{"intermediate_size": 1280, "hidden_act": "swiglu", "norm": "rmsnorm", "init_std_up": 0.0209, "learning_rate": 0.00335, "warmup_steps": 0, "schedule": "wsd", "max_seq_len": 384, "max_steps": 10695, "dataset": "wikipedia_en"}
Each number is 500 + 40 x the weight over the matrix's rms, rounded and kept within 0 to 999. Layers, rows and columns count from 0. Numbers have three digits each.

# layer 6 MLP gate, 1280x320, rms 0.237, rows 924-953, columns 0-159
487445545477524380483546470535437481507535456462491582560479504507439531466479496496520569397497570545509408542520483509487488583516485555529477512463481556451531441525463437409578522466454520545586500483435477435492491564517468528486569506503563494429459556519473489531519497481552485474444430577484452573474537565465508583560458526510482466489557515559504504487499481502510556507479464524486483407484462537488508469510471529551491578545451456516510498502462508423479473505516420
458530538494422501526491421418542478459458408485639540528386547456467491462509497524426496568577478475461505521561456554402484539517478507523519457522429437509498532463518504492489527497495537488495511517486492573504481543492456567469514464521528445576464486534505464494528499564513497519501415525515528479466564543585511518595546508474506451497473547495540497452580423514529544507532539547462474506518489415481445570485434544519472498537540501485470571468365498455516416468528468
483535452445551511489535487484529504455450460524516443503481485560447420509542485540511546421484474528454532536455469508489491487545502583451459547551439552513583495524565466469519581450398461507453522471552515505548567485471471517437471458497499487465539470524503499505475491463420496494529422521514502468557531425514541445455493488485498521519485554493510497536547526485535545586554503429552525481506479524500528499560505439552492550518481474463425411461483489451446555515489450
471463544519517466456540521541548559505475428573521529487458523411518495524488505495514494529532469461566462545436483510438494522499526501476549540511541525506499497501433517485536446491463467532518583513494549556437470473426503427505454508445485457447521455462525469473505495553483450464481554549445487503437507477527476493505534455449508589542480497501552485583547492419577559481469476543482499434535548440534509544481449462508521476560592487497528495502572504553413481517491462
542547514519500486458502520436557559559533489451455561542562370497495473472554496488529437505460442469528484463574445453529550462495393516548554490524534490454479534507520454444466486471442519491488516488475472443508503472495494550498562522444442475516539476486496470483447482486550524499529476520494521518459465501462494504621489470493498496498523521465506485533463459483451538500470482474438483480529492534530494490458391589457441455539494425530516472505523474475500523506451470
518469429571432465508457555556477430528497485475498495547461443432485566474443610480474569492512474525484559554486521503486474535543484557487503448461518524399417470415421449513451464500413511510518509412574474539484551547503514462448500498562396463552527456540420453484538446419472510511499481491454468489513613489465501547512484541493582523561459595475451437521487540598461505454472467505442502518503495448517477486489550504550494560556454544508524515522543475486480533461496487
517475518529552492545478505515499480515488575534532381412465502421502498545515488419532526475472499492493506521514510472528472495531519491519526562520471421541456561499502449463492461487532447435475482442515444526498460479441467549494491459468539486489477471577491528456499525515492457534407506478483530510516528536494523427549550482507518451488468483471516443483508532476539531505488524477491469490457448485472533475584501479524455477592467526473428517439434459555438385544442519
411524489452501518455496499493482520554485513425522513506508522539543508513525483522424476500470507439509504523533449532479470468508454527443530479505456483430520485547488523396412521508506514489511498523554463447500485524533517513407512568573459459486451531490523449484513454426487462482571530499486565434492582518509511456495468504495465514477508531532516528510514505543475500535491507478474569504489537610464509416452468527512519487492545526509496482529496532458424473468414498
499458555448528517493439528501524572512484496495494482598499517542484520493487427484503555523516455468468442486451468545524494501511472488465462479533538534461463515465525416557457459509484547553496531510535575565487458480442488508467444504432490498572504469475489560490523523481515487500557486473607502512450533489508491450482458449543428483488495425426556410546504542491524479491484546488489513445463441407444596508505507417505435531466526503454514487505589496395485552422513467
519563575477452557463539493497532446505490483433439475523457488505546507487445488419486543488414497526499497500482442481491459463527486517515522471458494485451532465494481470501432492519506484428544477491532551492474466374557530539474476481506587488554507534481558439491505514429491507520451521505425547585483553481535465562564534485530553515536453472429459459509485489496503417501504504545536594499449509476544548582445568522552440454535532490527489486434556567526433492476510559
511546549549422463527441464585495519496568508528556471498392496471437488485496433532535439585460491526492492538399494575520451545452497438428482519480439490476543436491517594455520501484531443458484531483491538443474487524511530464442518412566489503524511509452518433489455507502488490516547520542555508446441518562483464522486540485438410485401486547505539466501560496455547527518534542524503506473570432570414549497547517476486444454527494543461511469483559507513521534499454509
462461534529511520482511521555528492537571501436490501437463478446395508473538428444499520484500556432476584570430580547560473461470477523543500477490529486500494547496483473440463491468482488555544518460482489505491429406499512545495518486471524492583508572421482501549508506456555588495535539495480537522523503423522415519492524500544450508555492584550537475382496540494558503605503457562561501493478498542561545500474499521513499537546512520455568502503541480441507465487488457
554441445456446555468473434452528506537513535494419542435492481432512533501524510510582546509469495487480510445442534504481508525528503528503487474495532498548522539543470555494482404435504538500522476415490457550412537506456569476525461467507532546444447448481520498432513476522436540563490599502508566455443507483518471535493464495461501544520516509512515523479490545537523490491459492432547554458538492537548466480437516547539517497532459542527549550511553594426423474491493532
548491502487538470524454483512482537515567507494590489511490484407522468426529527459555591478476508542613427512400505571536472524493454551550555512507464512444460499448475462516579493611527518469467491455543500436527464508432504530543455492467552525517446420545476521555504478477515466503494485394542471468515454490537519514506486490490524575573561519553494451441530563490588512476512526535471509531488523527525458485507475505517499553481516481463497447532474378535467468573518480
521522467562478479504535477575520532500454455502475481531457490488508512490461531522467485447482488477546514382493437471469510475458469544440472463534465473522564460568463543440526492521457583579529449443489509556502531480533408486526437502472551506490454544463475557538452528465420552514535463485505478482516447474522491506505549538535495476449549501481446485489541505501493513410469583552562541517404525512463503446538548404427595485497516452555526548482502530462518538523468519
527548526486485420492509473527467538574499480507462559501475476505547488539397490461524483503517460475494483562501438548503475522511516517492486484516482526527479462496532459525498574508473487536509499463530494510454505535565480515408519471474516583534516452462503474469483514504540459441488506467448484566521498516455512478494504470535524504509524556547430506482506476475495495535520557478505490478489461499488559546495486545496473528573472454461514505529509446510516577461495490
462507550588484481517534470514500478580507548505468477469535526518528557434536500597437521541447508587525511448427508484506514477510450518546496544398447461516490530533509448479557456464511502459486475474445597510479528471501467499513539507464469493531477517481449488505548489495490491473492577533464480511508438539493480481533559492476495481526492533405492480523587482461519460405470497534486544487528504567585465468540499521493477562493508448467479473549511547498487430430456591
469486491496506536525535518465527450525473528386457547467442535458558458448422517412528542508556493515431439519463600516520476486539474524487479469489486512544491525504451471507526526508503493474488488503518524467505526567429505514501439600518536457527557467550495459469466494465466530527487528494497565459532519582540462492527494493551483472485467468514462471464489448464525516489567473494458501471435546486485476493526508583458525500434496557544584524474476426510482518531544493
510489528501551466530523450495502579446479428502449564552416574443525550533507449489500493435454418499506480551461529512526543569457489437526565528486584469454455481573541427539510473504466518484549475501517575582513470445619584531516462509407502479545453551508563493569521491427533566449490539490575520518510480497535455528427567480498441491450581507429546496500495485465443489512504565572447537472476517527447464459530528513489513520527574496460557436478409596504486486507435560
516566478524468507451489483506455516496485487527534478485477552567505489511454607509518421470458452509452467501551506498488466489502452510560522543452476429493533521492466486399497509427525515534438503506424515456537419545510478500486551486485417435472524461500463512440442535480443494481405507487466554512509477514483501560577512500398472521551536475516508486477479538487507538530513414469466483508518447526504459519552550512449478475481514525518509479462446523537594538525518598
451527607454504523574591534463487503447466526515428508527535498463502562492444538499437476504425516537511535490504481542536539520551519534461480509537463473503494458595477495560571511437543465474505482555522506480608473521558478488484445501465542559533501457455524463463526514555563497546533525481489452455461481496525489504509490556505465562493459479476532499491558568568532581498503552536496439527492508554411446548471501509486496444421510546535503604459540439508498471453530463
483501534495465443437529430534504513519550479483540429508451461463463486517481484543481469474610493551485530464508525500477548527429565552525530482506509438447528473450562463527539524426553523505470527467491419480472480414510476501533472485455457490435507461526498501504511472489503513494511521505467514519430523486431570562514511544450476485581552491550458490507478522463531537490440549478486484551532492465463557509512501546535412506481532513532473520555514506461544510482472593
523521426512448466427500535496533464506477583513531480544453500510459469460415523480437504550434510497498520528498467450452525573433436491523508500533540513500456508473507504459489501547510500502499547426466431449463558519496481452510510500485493498445463432499430535461514463549498503473485475482526569510529440471522542416448542518561488451534499549500511517428464475422461528494487544484458549462493522570531511454502454393464536429511498493444548545559482482475481534455548515
476485456518480465449550579477418507468551563542447472588497465440528505516454552520465521489494511603483596547455471547429475465509514528560491510473481515472519426525535484525506455464482486487475435507463438441458523469470405475524558494440476573488514486560570476494455509541535513474506506523576558551529487495512479501505505462484473528500485497546533525548482513517472438536487478416508536539506516464561532487531544525577512457456510493521458552486545469548468594513496554
488471510542505555467489529503575502560526498515449445455517550423502524555486574508466528520470481544435490487490530521531491495521469516531496482508520495509496455512505479434558532499475544525501491490440449444472502476439428494412449487498493491580463486506484561532479553566551509584527464439451513462566491456532497439518504515482437588515509442580568466529531431471569474492432545540437461529487502525538475430527464539523484490532541468467514501433495579459496446490464526
520528515533529475487563488447494489490451509472418474522513464450539468490570517496471505536549604498497514534443488569552604501459585533477457422477506518427484519502413487482558461524481485494548485503521573447474479475554477452493462588537504458485491519515572471472499523528505478536557574496529484478417531532523462479496546565501457486483596480537494489494448515537546568542516517498472501532515523524569497512492515526467522469415515502510492587433492484453518461577504532
531455515474456505523485501496542485524522491501473404523563530528451525535527549486491427507525518517529504547427494558506515567519561462457541490553558424504561540446554509474562446475547546602473572467466470591498510527536459523433523481497541556466514493512523587499552506469474491517459457450502427573531499532554476473520500517450529466572533520470484468437523467483502474562542492530540524506567448487436536434469460488582567548503531547505570478496508484486521479541491509
488564465500539492560544458488459533491471546500590549466546511552450469522463541466526483490463479454484506538455538477491461541539547476477520502461540478505547502478467541521477479443520446509609504426459426513531481483530517521327514488491496528560563539518536497439505499479569532487551519458568476528479534564484475560561460477513520494472425479518524473512455417496576528479521461562519495451459439594510494519520448576446449380464489524570509487466427524524495500479517473
490520516422529495476524512572515474441563523499476481470544478485416481538459478500508476510479547474515480548480518413472535499497477531410483464474460527506426504482449524552523539493516489460505499533471439475476529542449523568485470469558558468492502477510518489530510529605494537544446574500491523447540458426470535530452499480554461524453503500480462518509531456417492484507504544469476510532569501537489452479538563523491516545485558518456415520532474469507532509536529463
528573461467509529479553476482506506489501538465568502549484472527431489580487533486505534490525522489485550515531509508499554553536514539496490505405443557509436529518501547525528455499541528550466516422613527472511468524553592519518494518490503529496515454575528496486482488614468520483465538501532516515577509535516500483549523493504443556529519521527522468507490442483541509490541518503540514535530457458535508520406565539545482531476479452531513492519468477488472462475521435
# layer 6 MLP up, 1280x320, rms 0.243, rows 924-952, columns 0-159
480474603565522491568521567459472504476468466499492476436483467483526575509567518513480518486528449520482407533462492501510521480484485560464500464525461524490417564466524545554493454483491478477390571498468640492437544489523435521517493474470480465479547575491498521481444455501510458452418440488562486552471444532419428501445527501396472569560548500453491486468405537495523419510507561484484510482553500469476555556515464467533506515481502485506512505495489492501534434530510530
473564518494550401465481506487536499479407480542435539495515513495449484546507516472561479479453500516503468503520519468464433521574481566521508467463585563489433502490529510497433532496542560555405435510574517558547433505538434514492434516408488499511520491513506476415515447477494531534477552445530396479483512503463504501453468484466561483441501486536452554501506510500492502541526529477474506564479482570449513483498479477481489531510482576485436467473515512462491474507497466
530547502553530439523582548550455494542494457483438549511549481499522468459499520461519487459543535519580561489538481589494480492495504497514469478540475518565568592521439458484506546483545550507455452531481472543453468537525477462605557493511467440477472527442448467509500507553528511540522586499456491487489503488516504458463472518475488538499470487500548492513467395493577454422579600499538423509500493524431521433490529407479449523481583526486579480490505514525481558495485471
493521497476462453467416456473502500507511482490591496478506488467491513531560494513453470485539511461450451490529532513503465485507551506494513451451548458455452578522605484427452559564455501519524523536527380486461545486433485505414514495490487488460455494522501485509488517523462499590525500574508428543465536515474584475513478559531544496466455448495434498537509413510562521531505462476455459483550419482441444505530482523508550470519496493470434472437563472486480517471472418
555536516512570520467468507516473499540471528463486468499522469542545534502520472499489553534458415565478475469508471572497526529474500489544473425449520484492438525522524549521485488414488473531472514528484462534524517482554498479550501452548535520487465509604517495443514530480498463491446483501521543450455546521528528513533533481445512505549512472469571472438489503445520499491520509465507476494441480439519556474423442470494429493425523550469590546460473489487470580524401516
545491463447498475432548573472466496451564448450513489448541454469526515433567508471464542490470438487513468531511447475531481569485591558442555522561469467464549507507578490484482512566558580488507469516406529535475522492545469536513482475461555551478525528528540465499480476586507468568447533441519477523462361509524488501507454483444480511504514493520551469513459528477447429549502495450508505476489491563483438528514477462494445480513488453522484576506574429479528513513570493
519514575503440562553607521496497458475458518521554478555490530488592478458573507540500475449551525548515499456476583490527466489414459526507495515492520559486494536479549552513486482530518532590574505521494481472496488526461550544518412542428565466458510484505576521503567470516522482458541458554552437508515582574550483495515462583497497482566504431552484492532517501519464566497499483530508418548510511505480487480411456478535421541517529540519552484475523474509477473517510535
425466439580521569503561541463461484547478473518479555499449437537504522579590519438534474537465447578571492462548476525414497472515470537513517521439494503466498496485496488478510441474484493499441510449500512470488478487469460536494511499493505474530548553504442421506499519496497444537393537463527491530540493446505500483414484483480533473517484398478509509546457525470509478526525553521507455510479468524506493611527492514483546504471471471452473483525546538483496494461552519
506519552562456512495410572500451507457521539514516487502489587518474449546538530491554522573501473585482504507501481444444536458474536542455541472461533460506472510447555450518473536533494569474525454577576522511520504503504535594524516604495511501452468555577420460574492454479478425505544496449554543491543510520514472545500532530524458502462479410504495557518537471512471509584520490455457498465516480534479494507478478406483451533431503506496480502539537444497482441498496476
493423550526472496552497524531462488527477548456498473484445384425505473492471550498534536544502436527469519481499532515530487435534525496439493531469483473481551483461501492505467509487569503538481433485495437432511535515420471584575574492512465531504554506503509477502462590467509546568449491476467514519486582464519542472558418462518488529485475499433467540498540564566504485486470524493478492486525509474482498500526571599449433482517500491489463440498442502498482532506548480
478494487461475577471570513452439540518490498491576541477454478441470458445421513474465477602458459455479486466463499497485481481530490496501501470491475563592542522477560475537491604498480489541479458509553531519518547501515434447560565483432447492470566483497534564521491555547500559506444418505582527467509481531514470526476459498519527520531508525472549543526490551520481478502587472483541514498481586531533536549482473543483584490500525447525528556477568449463497521408466450
512487444438461557535564516508494468436497400523439464503485453551429493502575488475555524553448478502516509554463461487496503506515546498581548530504446477497445442529511441458461528511525495510536498471489549491532528475517454468437504486534490434548483451512483509381512546494503602575554553454500507483541524547468490530505464505463486517629461486477539505488539539459436491516512584510564524468508471504535498460469476443555493455478465474530534538475567414585460468541573503
434472584494461477505422540625470475544601506552499485557492448504437498533504524491507451490440491513504482478512466438545526598526564471486515521476499527518410520508468482455531489476509505465527560535515489525503540540544432459537473511488395519564561501459496511455514501544476469442481494542520499546450493593454543531414487573495498492427526455565514462539525525528552500502480538506563468510485591497495532528527557527495490487338457448552424469453539533430423564474524467
528484512524501491469500403543516472515533503488466509461466416551497463542570451493471538527524530485506538460456500427544445494496476446523531503474518481519474504502555499511486511446480544493474447535431485504424575486471492466535492447498454474446525515501524476489486480487474574531507484487474524496517456432501438508452487509522565544451424428429558389571483520526487451483479479528516516380476526472578542483527497451534529524532449528527501415492421549572541494543536490
473477531520473455474444579495536509528474555505542492531527518539493441533552444489544502569487523574513461492578463488641449546537564521575575497458492516488495549492449558504370547532561497528438527548562489544494505476554526487438469434484520552490559549507547465475509461501531506547483492513512429436486470500472472444568488467507497497587563494508515461506482390493498535486524515555492505462532441571477517564470488533504502544544529493566454545486486511510413503479475526
559539521496460508502588505437536532486481500520477488528438513487454460544480440554520488516495468510513496510494489510548519491502515490499494564498514440515488458499553502532500511503529539500492484492539480497534509475477526540494557503473489485517504586483465493447451510525530531496543449496463477522548527519544541523485445485506438463568424516460483521488548468555555494486492475418583508454448519507489526500480525475504457490445476570511513489545575511494523515483507534
481517477503446522588448491533473464564495552549575456480454511477507492506513456530486483546494553509514527509518470530482477550528557511576464528522436484439484491470546462506468470437459482422520464535490546466540507443519431549472530429490565523539556487497551496474549553429541481519484534539506459461477478558497487537452440530530517517498468489496526444553494458471469544512527523498527486523428493484510492504504456472468525496437509474493385467463480444468464459498470578
514522493468498494567446491520465539473451495509475545505544543566402472512516467514458590541588535589497451447519478568542515539428515505487440441538542535511474551508432557570511503518597482523555490470443565481465442491431538489548419478503486470502469428525534487557563522488494499551521569493469517480492464587550485480473482490484500453439504512505510465466504461469441450472517465470439540512546496429507508506521507511484542516553528532505507497579510469488498458508533488
431519482544456535487456558537498541503525483440505522496555517565508474424551524566485486631526515440489468496511503586472529495535532507456429448514443490561514536466489512531506515499608522527459469517531447497502521537482478491547541418603457545477573507509440516480499510522494426592569470529497525463485483475465614536496402521487519587558530514518485465547468525533549462553538469489586499577601503468556518543459588537497511452405489506550486514520533461513481488483577443
494476452455485485433448531531511492478533503489499524574494553471402524578594483596514536532537534445478536510486418429455499535490483533476489481569503539493459531528509469521495506415503483433512482573467479547544456518489494459537465527512484538512496589520562512479450508444579477520451484523464478463514484491444533492527471447468547538478499419467546479510531465484516459439500565467555501459513446560529355461478511492532472513616436507443460457530534524511529511463447531
439519431487510521503579554439462428477534612490460486568500537461471493435529527436385542467496518553497482510474556533520455387567524446466460467525511555490487499568481564447488506441476461430514516542530519541456380509446530457459536497556477544460492474426432489495444499534535414512497545510496460476452508543441531550473482467478473496519532527529510520577509448536582432466505485544478513460528484516460474498455506529448522442531495499483415432457428475419469436450566529
423460595557519520471534473531462470509467441523478560488451506459557506504526426519587470516472487552527479405495494537462457532535558474501532507499525553493508512541513492555512498467468550518459623458561474514557492514519585467500455456476495548437522475431492520534498486494498528497534574602545516455526471542502404482484515505551464632508543507521525544445482582505459516525457508469452521532516475503502469545550479540491460530537441494580501519440528475538449493423467509
480422507509396512525503448491505487514444533530459520546484457445482432505440508492518553429529470515491465476581463606491463511626492438446515529484540526540447525498534462440527524432534541442475504503535528532483538533452510425432470475569550540524536487424535466519448616479508494472545504540514523504497539575493484449501434485489452490501570479513485524517484497449544430497526477506477463560487487488544441450513566513484442504441508525579493471513478464556554479445493525
455543475528431452523497526513479530451621424511504460447498546459449507444486490507520488503506455514499440505507514439533460512478449489508513507514410507479518465509517557521526601487619493560572458508482564553429477483461464463468458540527422511440524478505511504479476515482433512510523503505477517521483497491417462479389491560503488552523484490516511475510509494537428521439524546532441505451538523459464549508535552520513504525432425506498514496546468548410461450482487568
512489522475483512571443471554500493501497539515421456503488547482481465465479453555504484537450492552477520493449512468523451511470425551517550541560459535507525448488524481401470516505561513533462463573435552529487497501510500399469501426503506545443493478563518514560438504585487444578503437484501509441617521497525572492545524449479490476571508531546514440444504445449508493507531502493478423541544452507534463550456559508540478546512510444472581514487494584441468437502403482
499454419546430527534533512447489485504441570437479493539447442515518443524541380469404500490569550558526512555501554475572547416545628452408537481497539447467470485509476497492465417507440514543485506522533495525532501537442581466512497457572531535494495549529542435502526446535435509517531514445574491550473474538546460555509459477508480468474452502422517497494496496425449579458436480510567516512443527479563466531474556488507540518478546502517495483422485459521528526536469501
464524430478508546525510575564488497528441486440501498515521467485535493492514494483516463459543443466525500567521512472465438471556537517544462486535456479530571411522447475510496559536471494509538609473540531482531472580550496469497506476500465529525444406457535512451452518526578547533510495552486473482530605546494513575518473578516465528499568502499488576500482488453507474433459475448431565484531563495529518535467475547528472490468436431504569486509541516471505468531459469
491548470489492488525549490517507537538473519470501527471511471539454481510506493483517491514462516545525482546517530560491556456504461477482505433485462504488504523561468424526527525503499523536551498498523540572486424505542497563500434536504501519487518447476516451579468527482526492463500427532523473508487573500550502574499471526506454556485551475467471459609450484526594545468444500543500477453493501525469477499553445505472492458468488499450528513500462477519499523617520494
598558523461476478543490529483533548537578459512512494507578483469467523518487502541465546531544477498454510505519473496513590561564485472443536516515466509455512555536432462490577521533501508503484503485487454504514499482449459510463551498480465522469481485495481522458465509495460451484524540452470579526507529497520481513497497534526487431498515500502489504561503520530499504483443509452461500463496516550469516537545493457501472409551513511548475477543512558508515423516477528
# layer 6 MLP down (transposed), 1280x320, rms 0.232, rows 924-952, columns 0-159
538477479539450481499481475500440437443520541455470514481498443484461475503530494460500520495536504431588478516500503536480516497463567500453522526433506519476499485523491535481512510515514454583511547467470516512513504524474423425503557452508474516526503561489519517553515416462477510439469504493542446563494493525501489485454514505478496470427481479497454514491463517484549477564520494453558519527511523442446483506448485448497498543528514499490498479559469500472491505452508458
497517439443537513468546536468412535539482606489487445467521436480499404489509497562493532551497563526504523488528484493491484494469526477447503504469506532521520401492495484484441486465474562498449479542520541488484473532460508453500551500532478541515466485530575535489501430455451484492413443544476487572570476423512494486447513506554473538500546511494547553472470575463464487488506485458537507547541467481549501445452544472499483484506484496546512497493522433556535540542480542
542456435549464516494514515472488471488521517490483493539578464524568576513449533484515426555468585468552483468531474592475522465494471469510552516464566564464442507482466477571464526506571466500566465541513501485466500473513518470553510444540522502533517473545470518469437558496512465550543542515450519437517444507529429568421514523497452499431493481471424484616534512481493499483538471587431492539569546493509471491399401527508511505555452530470471607490552471501465507478534474
561515493463473456503530522529559435461544487449492510431510479607479477546500495501497480459458514497462450524501516466546526461516443489525472512470479578532475479519495488524410445441465437484497472469449502476496512519456421449502476435533456445523447512504491554506516459560527537564493483534548472517533443536496481417440526496430446475465536497425506493488596496448450532410504454426501514497515542515417483482458481482467511505499442428475494585436498533460588503467442490
523543430453467407535554504469466558470523485511530505575546562513506458504473442446475551505532502524534528526548527506556526466469474555479446446475488463469514444539508559509443569503462492516513514517456561512515559564509448407514533510469517504439489524531554507518505486548529538545503452466575456522514412509466513450459515474492580561457466493535530541518514499506548488513605493516495479458531547530507497474483416501407513418496522562483497481543377538512441555503449527
517533532549422496570515509533478479585511513509510505456502440557490473573394515509503537475531503474454491521461454554479527505494493523504493519519477442492487540534567493507453448530453578502533526512489435537498521462498470442507485465454533483439496461420529519529448519471581393514498456580553507515507524489467500462495442543501527462467468504543443505499477537532535548559483540458454474532465481559535547455469507547492560532452445534540480521585544419483524499515561484
523489526570533518514524582598546476496457556524483456507493545487523494483482516521573449486442514468495417450492555540539478479450524486506501502478468455565508543458521519539531531521518529514538490528502549532430464435510510525522468479518505543486555552508483480518510460508530496454505464464532518490511511537458490477541487475490482552469518516518479460464506525450479490485532491524507546535496489486550479550523479520459486513515482454574484540502519464497519485532532544
473425476577516429485494431535480496507527504496573527529519544468529536528543495561496481617508457598500497515474524509468552465508519518486521584479467565449466534542520454555525555482553513535514583554510513534477502520448501574474534476468476497529444486507492439474502457515447493455519498507501552517498498472510484511485507482484476525550519527478542524458457562480497455497503507534502515505463521457557492460479468502499468446497508432469531510501515472495487567546466509
444516475504475526449453566525519465547453465527499542542443379477489448466498466462516470579504588499514587432456449486538532489469486453566390518470496416448481487525522465515552506524471481543505503508479517503506595546523485506442445531367556486482557451493464497535497454529483494495459443519493499519458491455442479528513453466516526455522481490400567478454568513494513497473550484457554481521458411495518556517473519488455489514532496555481471537520511469486539448418508496
518539493472487498512486549528497417591508514459457553502505513529483494413448469522449493456453542535476532515522487519482467514489426465519504552507588482450537469488430488448453437514554518485534567438519494507435532487508483527482515439546511440525518504507554494516626515497494470510473467481474543549468506523577403484579523500471410564530550503538540530429497500492417502475540430505469485521547508477514562512459542539460548514524518487490453493496486539465515572600450480
521539480498470516536570513483492472502564540523513435483503517520494494488477552500523468502512495496464510473466515476567509465508488548512514471456445502497440556498484431531515505508458503487497516504490459507470610452555502486538506489553481514597556432546499483510542509509500490499386529422519426500462461514538557505465576514549525487529508563500545463567388514550439512494524519493475526438466482552470560537514519395507468502483489524542465543592522452430479492516517543
419437560488471467504499504467459529571498464536412587517455511487532502455484477547447561480582525527463488524483484474567490516537506531490409492449470453479423496542539511495475515512585506484478491435538449495573499479505467466491542502508567521530421559492509545498496539503476533509516558421485526531508514500458482498493529551480453518550513509494533495470460488530512546595553477491525511554458473569509488506506514462426408433499415492482539528430544515464548523423552474
524482509498458455511461438494445485569590513493469538549485445425484449548538534517466428468521488506615481503515499557504499548474568446507352458450539578480501555481447590435457534514500548338505515474453450521439502538548554501544478490509541541488578500445427464530481513522531465567519473471436457518425450560466515501494415585534611529419528438437494404500455569558572535540479462514539471552516575534519495469539586547504452534500453520499480525522529521503468540472519519
502509446396444525520516566450569447501453482465533528489462581540472505548460511451495516557466589517540517581450503426436517474497528472441516444448561485549518500503537539486496516532503441534466590508550384493465527504474581544513501421479465501565533500411496434536490542476468536480481517563469459513474481542413451494520457486481539527515498469464445482454564432477618543444470472516604504563461499519502459519526498519446451511453531464505489485487498531428464561542509462
480501415526518483521529508484436594552526442426508546483446610466567473478480599516479465533491519482593490492470482506504517555524458435471467469533553510532520477442472539485520452505499558484466522480440376507525507539544572483548453535482470471467493512588500465552498440440513499444467453463522529433523438496489425509529502524560432504441545599495526523526572466488461527465494503467475473494540503486520527481566516491494511518537466485535461498473476528543584562510484432
527509509529542481508524499464445493519492480482403518457528523584483561506452520569518515484528505484541489516471478513515534427521515551411500493567524479460469519605478550513533485571461423519478498448513483444560483544500473544465490526471462498538515472489489479531484554468538543492553501470371459464497555518492523426499553456506535576453493525554514499527525510452539471504568501529504462464549493474527537544542482453503506490507519475616546449533536516443511571575486513
524548468542541533623520475468508530483504532612565492512550521548529422453480532559417466550433565545438489532499497513381536525493546505448528526485458517489479414433513496459591536441467530475473472468484544495506494556518501495550460465478456482535547532491575489513529451546480465531449495496432475481500458507528483500448536580573494474491441502510552481569519503489546502471513505479498530495455480551515474565545448521408526498484476482517504502527494439478567504433461570
575502460475492513484496530529461439533473438462431490457471473554469535474431464452489535412550577536605507427478463533488528489497522456529542532548565435514463496438543494593466561528485553449471552468469516503534483490477462518531480512474430443450550489521463474479526525475505460473462429488513472500574521521329474536449497528418501502454548483429501469511476508529528433462453503399413469436465541438553490516441501536459472571452572545427479460482504507559424526473513494
473588527465517491591575538544415598556520594557602489452524453484547423397587459491568517577446592492516454546540539534564493543483450609465444430415425523456568458486572414546479523433608495542546491573563476499522434480525468474536452468513469534521601516523446521428420474527525502585484442436497575550468473531514506495517463464396275550446490428557404522466550480477488505512592507475490576590556503491440496569520537464520476452528369432461475463499488522525621504413613459
472505464409501569504427456567560476497496468481482481557451642533570514550523535523523572482565526523630435499498536439446499452489555471445526440521523438483537487539520436496510562522461468559437475519491498531542434427450438527490482471510544497488463523466492477514464547515568488445412481516472525472476524499491480452504522485516451486411532437435485513462498454487438522429496548435529488512535543497491523517532522468521514504482460530448515433490460518523549524544535504
459487548535482501523513585535511537519441457471547516521443485525436484527511491456499527463533541487472409517482444519519452590497472432485461474511527517493536518494515555450502450470490427465462528552477522520462575468451557504532499419450468496500548488422467525445521502535527478502607473508544521474552560468568508512539526500512491486491467489460381478531515423532518452507503478502457498523461501526507501489545531508440485586531534476489455452525483536520574575490496524
529533517526455503454505469539469466522481495551555475554495572463431494497566486465545510421508498459440438455501530427479481450472477511481469558512474455464531485443491500471557475477542532406407530473444500515497591532474506545466551510527499536451481512487482527490542458543476491493527435483470451455449525508447411450509463442520534450503455461487502525526471547474421513554478446526428501502553503513503471555545540501611532529531537560524516543508520502487468513463546549
482486474497535449597484429481553523558525513542494454490457458490452521539531508541531479500507454476484508467526456427476512525452531579508463556538515545457474508534547557520474482489540497509499475495530568458406511442476526529521476551476472501569486542476498626486467490460469505516455450556453547495497450466504483564497522532500432510461506483441508545485520518456495492538411486521526533543529525508508560479439578521573550464560492546439531528462538512492474585487477510
555467493459483560464461477500544508534534546518512497549506524471499472480432553529504563541450499512546561535465517478546502461484453526495467510516556596530502550416524506445444494468451490471479467534434435555484584479541480563482501522478486488495554429513489613424448543468516471466528523589557535493510480517517607546543459455468557521512469522474550443552481527465522449493504491527431531487458533466483482425474499474513514508534500499486485452480519473499461532419466501
486515476481519540498425539461516592539517517545509539501623593498591505543506554546446517557539567505522452421433496449526493501489495501563458509424508453491578486502493544526559476452505502563531470570578529487422493468457457514530510448478530548476481607494469508559432420524529466492514506482426450561512526549566486462527542486469517475465522491555475433511462489489427520552494531577448547487534488513566469480505455568576535618503491521461488498509532447514446495561493499
444510421492538485416528496484588449430476505490483581463486480516419467528528514515539525514462485498411513520438556536470470544494492512489564497472506511507505499479503519500480443475401493541511526573421510486511523469538513555503534471423527542436444431466468443557507540466509559500479433516481494510464483504546446462490494535507470523509492414470471525534489496529535492563517484463495435500536539545496511525477550496534485503501492457574513485597577586503522467455518478
444478489411526437526543525531518507494585499502456517496472474459531522491510544516548532427504518462483504546573500545486538564465462548509480444502481536444495462527519479492466481495479563480486514445531488471448490496465501456526555566546487443439506539527555497525539483484407530507505469552487532559508544570477493596444523532533413480438453474513402442521490495490579478578460492504469517457463484479464466485527544533530583464432540541466560444536524521536473467491527450
432532506523541458539502497504493526473556531560534516470499523533470519484592524495427485508496486520501534544482562495577485521545471461499506463468511475501543490494514462493456507457490528476473514554414477493580495434521481520526559469568452534486456474496455499430480464439507516530509460477471498520510471497474483388513537472483530468485454490495553559489481426508549600521509469449464501557521487499377522543437529496523523438564491525449540485466498490512517523469483496
510490532491470484562548520471416488415535476583509495515488431532461500576523485425495502527483503485537562525538375497491530412435512509452546551466500513477478453448441498528469443500494429537556485455468505556497546479506471451503459515473512485521534489536481477442546517552461515563430498479482413540468515475512478481472450432495613512529531497509475520451595556547481470467542537516481511506472525469516432538578537394447554462543458506478500435548563444571477515510512466